From a checkpoint of a small transformer trained on Wikipedia: vocabulary 28555, biases.
Each number is 500 + 25 x the weight over its row's rms, rounded and kept within 0 to 999. Layers, rows and columns count from 0. Numbers have three digits each. The size before them is the row's rms in percent of the matrix's.

# up: layer 3 MLP up, 2048x512, rms 0.0541, rows 447-493, columns 192-255
# down: layer 3 MLP down (transposed), 2048x512, rms 0.0755, rows 447-492, columns 192-255
up447 105:505476516482499484551481490493518534475440534438497498506490504458457522496514518520480496507486476519484526544477475501497536498517492517494486538494504444522487521515457543502491507511488501
down447 103:478517479466468478495511472506506504500528498506508470517510491447478506500516456512524502496535544526498513515493515533562464497460518493507471498497469525481503499513521510475482511503500496
up448 106:493499461493488486468529513475465520523467528490525519529458466491457488537464502521492499504463482477481473487475515506502515540525517506501525510501509469535500495486515455501525515526469509
down448 093:482495473492515472498467491497512504499474520512538530493549477458510518534457498509509484497519473496498487502506503485547538484481497489435512520516511530476513538451496512498535497476435520
up449 096:505524530472519496508479498504555498485448483478462472512526533508516507474504518498513475530542490490469483503504546526553496481477518498514474533464509473508483535533495470505501496492515490
down449 101:549543560455502515495477529483516485474493499474504499523512502524480565518489504527500496516477483513485489503445548531511485478561472483488522507498517467540485525493494477482471483494514486
up450 107:482490476468487532528489512473471520491513483469531556482536543557505482500495534498512517485498541471463511524452479532515498482463487513454524499497525515530538490508511489506440549513516512
down450 101:470455463474499504552521521520494518519463488503546554476482560545509493505480535518507497514490504487461482522489465511478495481517476452475466498522531508539497475414483547508464475450526526
up451 112:492494503477503482453521534469504537513531506510515518490499498506454492507533465479471469493519442508491523493490527463513491498468484519524506555523517502489463481485479501479523490468453490
down451 109:481489507514511547507513491464476483502511502508508486501558493515479463505489441494507487475512490522469501446484486509441462479458507476504523497486454470500530499503522483503490502547508496
up452 095:520500514519503500492499485521487464485540499497477535509475490537501475494495517505448497565536505526481468531521499526530513532482519467510477550504503509507437507503493474440473488496447526
down452 096:478498541501491499529487547526483516536502540477517519514509483518495446499507536523471458509533478461522521492496494512483533526501470516511499533527473509511478497506472534482492487459514547
up453 098:457466496510517545489531455447488519519505509498453507506527522518475508462512497474501492466555491502501527438504555489509522448505474531510483487522491520492486478488550513446466482512478530
down453 096:487506499532492545475539484526507499496517477532525532492494499492455526524501506453514515510484488504529531476458489494484524486496530515471487494535476453447508526478488486459483485490518502
up454 112:498475497518500530477500534504480485534533511467486518495503504471460471533511532516498501524513520523480536494483512500514495510459502499511520489507485516510477463483469514500522526525460506
down454 111:536503529483486500490522517500477454493482519516471496492520530537528515474506518524538519492506497570496532517515491505524496493520532486508510525488511475509527495542501471494448503491500496
up455 079:491476526521489476529501498521502486509526479540506488480479498466499466509510470488486499500492482488521471484478471495572534487489543512513485508495488484544504501525496521424503508496508487
down455 088:539526493511520561517486528530501448493493490496499479492548516510510472468480525532476516500433544465473476449512474510522520474456496504503470512484477518524512473503512511502509512516444492
up456 108:534487486506455472502487518498523504494508474484503527462519509497543506483469494467516503441522489495517537502482520473513501510546467464504510499527509506465517468517434496523493482518500509
down456 109:498495482527476491525524557529542524508473495498489509527563480493499553485453477485521515501520461507478542485402534556483499524533483487473491522498515516506481457547485479543497510520487496
up457 109:477507486528494503480516533506492528523502449495510467501494511513499522442471464537491524474500512485482521536498485498471523501431530481511462517490493476480535502520521471479478495500509503
down457 113:511490520522515493471497472453483505484498518507488495506525527470469512502491498445481525518475523487502466511459507524486478472511517495581517485464479486520511510494544493528510527449530515
up458 083:454450517539493521483532482488517504456480461508497546548480488558501495503509506480470496530422488506510475461529484506482552518542526517541528463484481498530520485471467477460468502474513544
down458 090:492466516519437488479474539510518469446557494502469476465523502462507516497513491497539529531525515499481500516438493501487516498521492519490462554482510509497501480492517480540498528493520482
up459 104:506475516515501471483491476502486466520496460436454519518500497552509486534518435488489462541482505508522514485530481488532451543494481496500528507500538470478490474472454486532510478499504496
down459 098:508512490526498492497474460493516458497539509487501457498489494507466490489527521510545508475499454553509508519509480515504504539494540493502498516533488491506448514472468501503570549515500555
up460 102:513503498497525524506471484482535481481556478432516440496473508484514538518498502501491506514490534505448498539469469446523511516525523496478442476521539536493479496480497494573492530501490479
down460 094:458491466490497516523463459493539516499524510467535497497542519508451504527473501508490499466500524501468511511462568565525482509548487537487493509491530507502509461506490513539482517483474520
up461 102:494479487525518504507523510466496513480504544487470489507495534490502513473461494506523509504530510497523474492458484496502513532475508468516486488516507466517462498497545492487473486521499422
down461 096:486522482501520515482545526506514515529486456524536523489515485518467494535486512501521500502505478492451487484508496481509492516462481484477516531463537526501484521508495527505514451487488468
up462 113:533477492478515543506498500519517478476467507455539527470435499500479497564489512525487523567538472507485488506521488477494508510469491471498488548448491491532450486455498513489461483474517460
down462 127:537449509510500509478517480493511472507492532523444465475481500482443534531515494553481526533480464518485496488522519526517445500480485472494495492507497484490510523485502450507522495520474497
up463 110:500510476478524479494484481507445516519516495464530508534479492491492451525457520471502467553535486457486485505477530513444514505469472459482518485509526501548523499505503558513523488492485546
down463 110:547529525472513483456521542529497506498490490493514520515503481472501471496513480474507512541523514537484515471463504522529489474509448486469469466532470493508496500524520476496497477477500553
up464 087:493519487457525530522471518545523502550488534496504512518526481473535545544548507515556492520472532514516501494509536460487531506492505463518507479498496522480481573519498526510526464477473487
down464 086:473457520529494511513543481471517497497477491470476484479462513508492517501475514477469512515482481483481453492545452551501477504581491553511495525489508494496498502525475481474467512516491515
up465 091:500495452514507516486504447545477522478520477502489509560498501506520509499505517557469481496492506535558499514512464479500495460533520513526510523504492500549476483523496511503493467493483466
down465 096:500525504518479527479470539475459469543518502520493510510495491472488488475491496495519515469483486520516515559514556479495490535479485498514510500494508486513446460505488515516481416486493487
up466 111:482504495541541518483520497476486495485499448491487487514446461474465477478471515476469511482536473488494506452509498501497468523437507488499496557505512488540488492483475517551478548467500498
down466 101:534505541494504535540480485458470522513482500505467517509532506474484466545510531528530463458494511507505490502499482472457520530469507493459515527451506482479512521488501484528497526493530504
up467 110:514504507470464518455496519479518488476486506519476501511496492485472474506489459512482561519506539504513528496533516492456522492489530473513522528497464491498506495493478487521477536536486573
down467 118:508503487485494473511491493469492497501491504516504521511531463462491494507518507490445526524496478486457485470516574507524474503473469450473515506469509513477481504486500490526476496488516500
up468 102:475492506494505495525515466543514510492564497502490492524487501522517467515501492528491482504518476550541483536494480461481541505489497496538463530483522536498502517476469487506535497511498498
down468 104:521497544549487446489500491485532503511461503514487475499511470507524478468485486487509460463460454462468472505536551482498527476493483501490456494479480516489510506507527498505476485521492537
up469 105:467503471492473492471493492483495474511494469432508509500528441457518464507478542506509494541491530523490524533483508485509527489518517495492489519480507444472497515472511472469499514500499474
down469 097:527515523487505515540497501465520501516488505524506496514551465513536510539501521538456538488515498473483472507514513502472506488504477443462480531445524499508463538572507458507528506490453545
up470 107:498482508504500502455486499552487465503511451497475489548508514500506492480497529530501510543472482548457487497486484473490476490505511461479499534516457504484486502485506481513474491490453487
down470 111:482499508482497521496498496539500484487505509508490474495556513518480482513541453493511490505504439503510490506488478531482502502488532466527440511507472484464512511497539512514486453539479520
up471 103:527461493497529516475517486497465475508501489504512483460486533460523511511498491540503503452515518499553478494542499521494493478508490507502571551518497509520499512534475517511525460518441552
down471 097:522512497479471425501519509485457475561488494452495501505455495488530498501461453505484509473493494496542479521555500534479479529491513510491508461466429452489530512482493467532468520482510552
up472 092:516468522544504521484507468489507513480490522509508484501542503543506530525530493488517482474550486513538466555456499526491519469513488521522475498530515500509496524425447449528512518501538526
down472 097:486483474495538477505504463476462499481471458424520483471518493465482487503475518498459518502482511477500520491528539507507469509489543482510501448467495488494529495506464523457505503454460516
up473 106:517465524541500466495479516495488524454484499480512523490518548486518531483487447494496522479549494502496486468465503487479469480493485524552500484499493518489562501490495545544498463524458515
down473 098:459490557503514527491507508521495469456523507512478508542535465500515465496475509501483472507497510532482518485489472497451491498491463501532508524505526551489538526498519464506527517470513500
up474 103:491488491508516525460527511496498479498490501459551507528496539480464494556444501478510473530521507519503514504494514509476505495485454516521526540468482528504522504504508499495542554548479508
down474 122:526486469493497462462509553482512496503511498459497529505503528504474498494454493470493522523507533484508458487489585518512524492509420519523466498494469506524561517490526485500492492511489510
up475 101:454488464492505483464509484515496532480468507477470495521488501481532533499517539551548441496505486498494512458515486489516501469516503514529507504477473509473483518508464525516535536523483513
down475 105:533451520503474509488503522480510539494474526516505515481493479523504490485488477551482461490431474493491507467535504478498496440528507480545520512492489511523476483498498486542537481518508517
up476 100:527493472521504514509512544498502462523518470484508472503455491481495541475480474523469489534534494521530545481482547468488523474452468525511472529513503502534449483516504470507489517501543535
down476 102:506520483516490510474540515450506453514531541500468497528501451477466533497495516496538486501498501505483548451510480462453507482494476526525510518496542509513531527496551478492521512515523492
up477 098:507475528508472505497508505495515510503495472499514531444495487535541540556490495491558527481512468504517496517513475513514500533481534509503521514501509449491507523521533503525531523496458486
down477 092:552486480498508523473504506474490495482478502475492472495558504466496500502525488468498495473472489539563448518495487510483486508504491474453482464484490523470476519455489541488549537495483481
up478 104:470476442480467515520493510534507493512509462539484466505459493530517505519481548500520534521541505477517498503521463485484499542501543511450553519499483495459505521527505523536512506511532494
down478 103:485451443486502492495524508520499492538473480499483428463505505514527509500503522465476443496473474485526512506500508487534500528479510533468503498465500498471447477500505514505537508489508545
up479 091:509514496492468521534456533474487481487504476529504496532508446460508520509454441514498525523497436520492481536515525489514498542475497489512489529529516518509492469482488485504487481501519521
down479 087:505477510510509506498522457491493457476509490521486461527503516484471480512548457491558514513502519495458451497512506543504500506516493517517495466478466471486541509505494463541447494543546483
up480 099:472490508543488504463496496477502513507517477509540490491512497511490472533497485483483506497521507497487494501496476471510503458461488511486494508549494469497459483487536537486486484561487540
down480 107:532447529430498469541477526497488495450526465530515500477494494505472479486527522510512516518509467485518492501501454508505482540482523460493505513494471558469524488486465536473528480552467500
up481 111:542482527499530523514557523483533468529520466493488508481520513542508487546475483502505483460483458524500556486476497510503512458478511476522511451514470478459495450454501501473536519500499549
down481 107:554495550492533508524500496504515496509502455465543531476507464511466487511485490494444500523496512480493551473519533465497461512477506547470510462488497508507496486453524485532487513484518529
up482 105:545510458515495488454502512499513518509504481487476458493489516453533498495500477474529534483550525486514511497518502467554506487478473509500545497443510435468518457484491524506518501492531526
down482 109:514468497526526501465479483490533483474497451489495519484448480500499509490478535510527498523500487482476541457509518536470528469485467491476500457485507551505446494479487485457500495474523499
up483 104:483520496493499476497547513492558466490502483500474509542513475522505462430495512505511498507500515484507506486441428509534502525499519520503528486500529537521517486462495508448510505478512516
down483 087:498481481495485550481542455520545518472458529515493478507459505489506496481539536501521492504498505497501484537514482501495511438485470426485520485517482480529543452408518468514523456473510527
up484 104:527512486469469542456476484498535491479503496504534515494534461490499491510499477502474502510532521513512527489472450505513474496471496465495518492507494457515492553507493538516490529482478503
down484 100:528453482582496533493493501484502534505498479522526494513495515494519500521520440489519547468487499478444498436496476526521499512542471529505497485495517517494524460495537501514506537523528475
up485 114:483534502549532538512498490476497460495535480509533491487444524474468533488495485487513529557491530454540497452483486519472460528534475484481523461491487534511462528541513531469444453482538558
down485 108:551475512504555489489527472503537472531495504543471496535522490526511524524501478488478479466485494436445442489484481482501465483491481503479519508513503528452500495511511534479496480481492532
up486 105:492490530523533476481516456466469486512519553490476502522478506469539523512506501475519481466471512504489480463456487467524508480524496492531506487494517497452524464486534470531482501428505506
down486 100:516504485508519469509551433513491486523507502511488492530527504517520466517525505543484508469485493519462465489499497508483520473478531536548558548476502518519493483497504480512501537486498466
up487 105:531467490478513510523505511465470461495493499503517453495475500465529513535458510490456537509506502507496490480512513501519511446446468533490487493538527538538521523499500534484498486491506492
down487 089:502480497484446505541500504465506522504500497502482537508472492478501497532524494488545506458543507500537463485508512512472486473536504512470549488474491524499499525447499502470509468488505513
up488 100:463516468520487494488521486503530471468513461451517494524477504508500516483502530463533507502495538528518505510525513529465460460496499461483489497450505452541539482486491482527495536511502483
down488 089:445512522444474496498522485513467515480510504554534534516457513537487478467535487514530496463495503501505468513479468506514521477522524465504501503568467503523481483455479520479480469531495471
up489 102:534521469460483507481512490503496491541471486485456500490510498457498498515442495507526469521505484495485524505423512481487503490496485498509506472528476487494503491526519527511560538531493495
down489 096:504485465529488499504506487521511498570470457531493483467531522465542521527489495451492523483463509482518472532518511455436536453482468524462482495499517459485505470483522507498550536472483481
up490 110:493522514471483531513500485492480489513502543528497469490495494513534489504531499539498530473549511483485502475500514540530493452492500478514534481513529492485501487469527489503538494500479534
down490 102:502491501503501484506521471508469494486486540492481484528516533475522508517483490519446556494503524487507500526500549497556502480531553477523507453490490506523454541510467487496511465506505496
up491 103:501512473471508473502510498545514443523519536463512504521473471481492535474484402546509472471488520504469502477491485536504494509498507482475496494522489513522511496529510467496485519483498504
down491 103:542486489525519476509457475514517494506500435490466544474544472525489512535466480483495544510461495493512528524520549497508499489483531452493502495504517515531483526505509493498463481502510501
up492 109:501515492520509512500493506502466438508562487527521515507502501558525464527478514519487528467447456503488473527525490494479531519480480519454480453502451474512542500506510529508494563511506472
down492 090:518518547550470522495530515516474479476524491450500496477483488489509452503507479513472494474520493500539496485512499517474472528499496567510514471481476502489481491505499462477505462501558501
up493 097:480510541528487556457524466470511482431515480516493487512476467503516496483519486481501477526507460521464462521506501476509511538522522461484485519499559536493498495480464540484493438507485548